Each number is 500 + 50 x the weight over its row's rms, rounded and kept within 0 to 999. Layers, rows and columns count from 0. Numbers have three digits each. The size before them is the row's rms in percent of the matrix's.

# layer 5 attention value, 32x128, rms 0.189, rows 31, columns 0-127
096:509320571547500485493510431415491393511426531500452461504549553512484428479459565508440429558419550456580435483532592526569455508511465437538544412502484559483516508544500546485561415491409590563441436527418461508509419466493581498469553509453631509507506515520500485537476483479508543580497535501473411579504414439451498513514444538538524501496510483529488550544517532529445585523500
# layer 5 attention output (transposed), 128x128, rms 0.309, rows 31,63,95,127, columns 0-127
105:545385534430599446519558514434478508583567520570561531499465563506406485441506468513454514539401582484499498513436526517428509495503576497481576596560450502490465510523444557535531453395411525505427440505531502488548524434518495508463453478570547415472497512447480479567440486550533580545453465551531516599478513518492522493492486420486548501428520455425403463561608554574420468540467
088:476645479477395482519450504539515526449408487472483508540490440476583513531491528512515500491615411507480509515595492517563467536481412500502419417412541457529549517546559430432469568569533484485603588474443490529467476568464502489556531524395487542522563502514532517447519497415490427417553492474470546430507471494561455479501499607489459503559456575577595538453447479425535492443507
105:465639489529440511518440489557535485432408483447456506528506446466588530552501519520542465486612405528477498515574461525558494517502433514474436403436536496534549511507570428457465566583576442477594563446462480528455505539471496497549546520413462575513519498520506489441518491445469419422555525454500508402534472495541484501521477625516463459574463585569545567435429436438560523468498
085:512382516570509577476539505476474501529605490443452482433540597553450462452512495458505531482422595526513480440433471404478550434544511453514537566566440556468500502408425533569505474490519554530406397587574544441524503472546486500432498505602466507477440563529501540510504577574477522621492486537462421542500522460422523500464529403471523536507595380487481478539503509500498505489502
# layer 5 MLP gate, 320x128, rms 0.244, rows 0-15, columns 0-127
109:451518506538429495499562494435514576439525545469504517506517434590597456372457536514480500548442507458517530565536523586483574454450528493478396551534449541489546508490432542504568516495611477555502414419622402510506472597491461481426562482419568523552484492480454461530520551547473510555604481529501431491485443487500582522441495602546521580453483533467524451529438543550508553486551
110:569528436454570575575515548474446510463571567503559580469553538596530567548415589491546595521500527499525414589517522577564521557492531474523551510565522524538505425390592472483568522510550540501516581484503521480527521526492551495552435492574543603600501490478446545540513502477483481575559495506535465540554483489499491531448496554591603487578584503525557574481518531505532613517492
102:460569547541562437530540556490441429436450480478520526437496567536627511469457435398477529453493497514456581516465453487496546509495536505485560423447475483533492519409468391542526459545474578541432514485569483541469472437409529516440476486460567500430471472499537485432607452383456468501513426519517374516595511558531500523584516473480520471470528576427519385451521521495570492546535
110:536560541570568492426588422546447480555474485442541411456519499424533387526468481517506572559499465486419511511535418479427517513438520377519511531524477492519578500521438522517639378454536582492551509385469421521449461591552506604495488492456438492516486561470565456515471480540482481525540522486527527457484455489465471545454500532492569484457519591499490522600484408530488489521426
106:432578414578413462525478457515420492615505449425503545550484422428494458495495483567489518510573552453525433514481474513429463435492462561376442477432495535537497495510466470459552445551477546479509507464524496466578539496598491547509494564494546486483509544442404529533519470573559496536556421497489442383588495506453479491488538473546537415489470510447410426567511383559466574469438
091:369467482535456612537466447408493514484447484491465518411496566516578520506468520542396498514460466475477466464469577497530477501511466461418519501518459486545444473447543419596532458488563487505487511474421436593521598546512463580506426488543522499508592480447570478600473544563550531497549622440412507525485553448552480518501541448493458422586569543480559432462423447489527479525545
113:439532522400521449597491500488471560497516523471470417496513522464525432537427481431490572556458496446496551569488401502539454465437476515455594474410398462428401524470498519514518543488527493526496504451551500494514534434500511511508441533460550391531485506523500576548495584541467485478408473406505410481487573530555441563522397530465458423522500538541594454481400509383409480480552
105:449493512504515487449443566595538535440541547506553523451468567570549444473505487509498406477424488514543581514459523517572577467528501489525540482543452566449500527551524440511601462460560599511474480418518415468481530538451519493463627439513500546463449463497557490463498458541472410559442588491475460522514509590554460484535500394570508586469435495568485632481425417533507416562467
106:514542553501504419474598460494563511536490455454509466426454502591480503426429605459511532507533517484504483500550520465390505476459506606490560492405473418442415444476584507491501443491548441486581490498531476498565501575487463561358521500548577541451459494522520591532527482377489521507506465491422486574506568488538478565435476542374523475510514440495519492421527498386459461462466
094:425498519570527529432563477542525468462557523511514490434388531517623505522508596548456535458529550460516465526494511492448449430388452461445488447568493541566518523545504478518522544432399507424496550535517479392570610438540479516462556526399593526478526482488375481553529463444415530492506511464484467505467519481496567448384490524433584531511473402470538495531544515445511445446483
116:481491508515426519477489517524464481477548490498542569473668487494518473470434488503476433528643481547440575520510448523437451446498524538476490590551488448498513432451421500452490605460561469458554420496498451569441455419494499495526482496481478515482534543529531517499535507626505432429514509405478437574470609488490423479529463373499525454499574566529477511483521571451553621453534
107:448551469507494554521597523480405504527479548484483524449562529526458473508456423487486555454560448472453349516559545417423468467438557541546565543454426504504482460481557493515413574413578455544503408557577542534498560541531578497437534543479573535567544411440467492516458534474436560469545636542524524502471459425452487533509449522483546581541538482528500528420512578496551549481496
093:464507462386461531503478467476499523478404491575495486499430470546439531467564532531472498477491465566477527452560575490627548517484637522537482482586507491417535453576543589547561460479471502525605439518504470496535508557441523519440460429442420544566572552586462495619517500493437453468443501438480457500434507497490514643501437449506495460572490485444443434516453485566457461477540
098:463450458495473547525552537429448510470572479488520495548382502450508614457521604381553507532468459519435406429527479483488494462546460509499577474554537513559495496554576586474518567460551529504584428540523476597516513564502456522520425583489491509404463496609476549468369541523496535484506552501448556478524514465530543490511473529443523455571564532563436416538501483602523425555499
100:517466513477513565414513524499560489521538570519439601524413517499518475605445567517487533584604466424469536544484551534500475522540514505529487513404472520479508592525384512561481469504519495424526487516614545539475542529520537510495473523512513598473610593505480519499393447593444463464544533499543579524507509448534446452587517540574377443527555478481516366505546562487492505494470
091:483466526543489364542597479575499467441473474476515501546450585492557532604496541495455473459414462487411442570506445537501583531564592546447505515506564517524507498489494485475514550513495522496466538524531459485460508517484520487435384426540452506486473430514560538486500495526465507432501481417593560522417520530515475711518496431378516555488538517511503552507511481601545425518533
# layer 5 MLP up, 320x128, rms 0.262, rows 0-14, columns 0-127
105:544567590570554531459514452537533511521596617562477474464469521581518520481435562483602443481607507557581507500557497559504472480475514506536535576539504455496519515510479530404403513488539490460499469476493584445526469404543485516443530460529498451533486461454456439495517411462499448458542440514519497467461543538496472515498525527465448525411531378513555600556582543347404559516499
090:405447522590463517504481493566461424492534464481455498521512452530484473495536527559528423452491440546478435577521559433498509466563462522462537492518445476541470624522505429531611482473455454472544458532518571368516522533463445481498464515522497534520551567319495352506489352441485547469427510460534470488455398482459468516478520476553423534475447453455472454477465458506499485458507
102:504470446514549488541501423465507489452567541537370432514416500535534627487441475455457509582455345412536449510459446551509532435546477502555461448499510514552532510493522514469503478462513510467489456424512460548493475534442487464450386378568568439553503443463478479472492590440480550431488472462456516547427521417491428506484453559500478505469512358547498467450456486499566537432454
111:551516451515411529421504452452519564534486524500507514506526440497424514547483448515462494463497572493509519405410541479478591541526498563548539453508477481517516533476482429598490568468434574516561560460507511429508465487511494469590547450446489576520515506491495505534534479576497510470485649515544487454598469608593479479502593434490505470570460589604536421522588470477525530573361
114:492469509495490460537362470486528501496553558437426525478526517436501486637461533453492369510476409516351481576532503505487497495529515458481517531510440498470585527483487411469504458378498468588449491471549515596523421516512535451527485539483494456488601452566448633501510417507507503439567519409492526473464463546472479479413499506538564494454449459456521505489618515535515503444522
112:439500502480492400536492483533495513587555578491504546471507499494568452527487468399515525460443455509523558495399554512504489569539462524489469505501499520533551456490435435585555394548427504500523553550503458587429488572450461482407499495431532511506509521469546530590557494658589548513556520556461457575497576506548464413492535455501475504523514552451469508536403501507635562511617
099:460531512459424520465549426450549486505494491447443596474557503498530416473460465553587590577626502405507546523528488464558556515480418498545507524527434441502476447471433486472427447537546516434508540473532474447418577517595415498494507484505549417532453397557484524450490582515426460542502506438483478421487530523446528492428472407537580506537468596505507480482595531415412506529488
102:542489456485490428607541467507478476429471463533469560534514542481482443519515467338455606520525483548370420480495493519627500582503558495470576542484568516465483408502469496449486526550537587428494549478424537384469474543541524553499433484417508432578505508536447462502533512527539466470481470492476442612533502570548492482475535442491492451468561483534568451450566442493397534497474
111:599531566464554548515475624534535482527432547464570530429478572529564466517457493454484546472518461517521545559491482494501509554555488637474608553647558515467540516528488462528575449549475456525523472567416539540549518435504523529540470535502567634469515500563490564432488552441477498568589465520427501542451546609492534563455498504438498487453500496538535607495548531440483516461532
107:475476524481616494460436468526448430514376505400445438480465438494590486546482442507501492495514493491532500540582470508408433470562472467519448424417539423429520499566482489497517569502486578500441472449579515498529529424485502515500589566542513569431460590446504482565556526536526551541411440433531452493553459436534457525377563555485502488402520460481419440506523503415499437539510
105:479606596501635522508469496588408497511556500534503524372506543427525472459483478499484551539504546425557528449446461501455476544474458378443542482467534427521501547522592505502465523514544506492457531509472469474392453491578501540566524535503459478447461527465529521498489500603474565316446559519569502512487495461471537394558468551491588448544558516505524457546528458513492576460492
105:515500513457580488498531508492458528521449616573533497466495597544608494545564418509554570497553443485480453532462408560534428537541502492563464498548437539470492500627484420519463509520572483529467435522505503433563557543530459550556491561541488569549434444473477430404437513459557507442588607604497477518525566491545445497461469575530526559568500529496538393517474468564570510519546
092:484543524534401456424496506458393518488498582541487484403577538462517579445498480519570391423485471432486551542555475515483561489525586510435448470584474561471533483493641534545443465507560474527450471538473486498488496540481489487543469511547420502423471466544448499406433448584457495434623558482432469534460503518486498521505493471490544505514546573493545436449427597520426540437595
100:517565553554454466445464488522465436613532495499498575498507513565494539478511422511542570484503569578531513509578508566541523583502485432554445563499529525513518443460604534403541576595460486478398581562445499483519516449502508537473466607524489619476478624473561498548507498613569538506489427591492551501523495460525489502467488440447514393444486497529461484447545473535542605511484
106:509503444499522584482629574556507507474554458511541476506555517544512543500458489488577567547499469551522472504608367442616548522484483497507430459587447470504557470452501490608633384560449552479461489509521415502479538484579485522497481455524486575425493489394512568492476482574496508519580472462479469556539539444435518473431595526540548476461496494511506437508486454492446612490501
# layer 5 MLP down (transposed), 320x128, rms 0.105, rows 0-14, columns 0-127
101:349551509587455500550444565536533498523434401489554582494538513496511485415488495451418436548483457502486581486456529552560529507477519540431510542490460502508524460548496423562535522408503504517496519534529502531400609500465555529554524544390505444652533467517530512508499414493460531507429474544455457494399474433540455496468495533493497503537444488593630561486427538497454478537438
093:508477452532552623514489478541424480443441557495424474460484509515489458567435434571512544551518562517529395497524529529557481546495571509482515558437525571577469515468531467451492525438550406545437519475515544453527507533445526543592480483485460555502621411493423419529521513495530516464532541597521519438495450480473507501521622526526503490469483434390452382476461399451532564528394
098:491411528581475508508535487563487505444452484447544446504559568477472493457513433627580424462501559467400501446471527510493502466478557412426556556546522458427526498485560493384397496478474523533529542539558470548507556490545491437509486568544458524482482383492478444527352493487416504602540551493581565441513500531493503498489605508455517564515507510417451483550491523504608462549536
104:573402424538454558538435496591576443539465381554487561547550541411515554445463461522452484516527496526394500470537566540527466516521408456374470488473573498531514482497454515507500568449509461518466448569495393464443407492482475490573573519513522547586488448510527440584494416565504572543514597469449522525498493523568530464438484556528464541431551533519446477504485498471496569526406
117:495512448517558511394495473451547436658549457546464462471580577491408443449607443481447480465550469386477503558496479519570571487543446508567549495485475560522453449536516581480454519535433483516397448492449479568492523462458513442515472476492513434538575509489516478489447547589571537444540396569581433514491539575494572470596576480522535448497555489528517440461518483497469474461465
108:438557621463566499484461513578460532523555493592615438466485512523468462464539393580507494415478471478518446574490469509574481500524516442457460488453497539525520552465448593428596473482490610465520511462525573491553479489491505475389435530477468478590503466523390395587561507511572568556488459482459461536526435583463596485478505472544431457463473512501513545451487461490442451498562
095:455498506409513465546521474441543573562509506538464461540458480524470508569447423601530503452499551441501490454532466467532512517495450610504459532487496524428442421483546473529556548552564456465465476510564561501592409588512431482562576531451442454494474492544526542576483522414440505486404542394416525555604405512604483507449544529468486503526486491521515495499455584474368580490457
102:472509475504451479432557489432499478384488510470518542485532526490595577505547499467581433605508413432434379568567476465433517588540547531594509503527568434576538463479509477483442479506436524472549482485548604416609573487517413559484554491498512433467514554513431590495575507517508530487466462497613430398500513445426518457487506414492488478524543514443494463532538512471483518529477
102:447541529509439469417555387456517451503622475406567501505492445533417509429556478449542490542504461575505461465499487533509484472478513497510528544520482444504612516478553554577445559520510414540438533517477487442602444498498574512545568436532500411530517461528629584487582601480382508492486422483559468541453586497583427524562500470486469497519469484458490486456460565466479547442476
103:541533509536537440405551470477470477482465609462537621537569504491604490463490420519464501488493415428540465532594569438465498478577534469520546546439463442418575428417492616484542457505491526548520416418502537546431510532510589519507545493509452480479447552438511450563479439494493545483432450514508475483477487415496557540512506497566467486565459470523400574537455376527461528562551
105:483541464554532536466498481524511521420483473525519519514487473341502553542546455565522447484487523540455489423551582545439528523434522522554412342498492528483425572496378549515525523498556475571420584473512552522543534418576434517550517505470544417548587401567574553504547464553518541526439587567502513479495507417478479489454533459534434506462548433476483436428488503502516453477549
106:507510579480485481501498444530536545554466512474495497455447526498384542485471480338488475407506569506610540467543480657514505644413510502547518477462540521497573558491482493488418516513557430519423585526527557515518525506432485487503575541462564460499524412439463582489445474482525501563458547474470495412437567487456527586460439493480564423411439489455533534511517541544484493516488
095:531521487429492451551452569454452473458549441538501521498463587471547522500516447600427462473526490603509602435565486542528503526451526488477389479486411532449364522484553562387524470494517450408500557512564498542502409508482470565503491510566415470491518553566500525538507440494559400555440485554510486483481615490469455513418509457560443504505531505591448530489500506539603497406531
104:463529604471428380510449409464459526556457510464493549541462500482525464549524481480467588414519484493544484464497520540564449418409399524539567564455408498548491555494435631473530512601536549462502534470542639494531521549448507516454509486501540478538507538528433554480502490426500468563477357584504408571543526440538513442434460515520460515489469518530479520552455452516534441553510
109:477531505493471540469510530488503495541502554496544495478502503442527493376491481565571514523496512495603454533610523520392495592563518540503514462508437515509567539611480563481482445529430551525486478503505576595499479508567479512449396478459473505441418530435531425489464560576525537464586463478547563547509406468509436508527458618502467438532533444487454443532462544440383462355531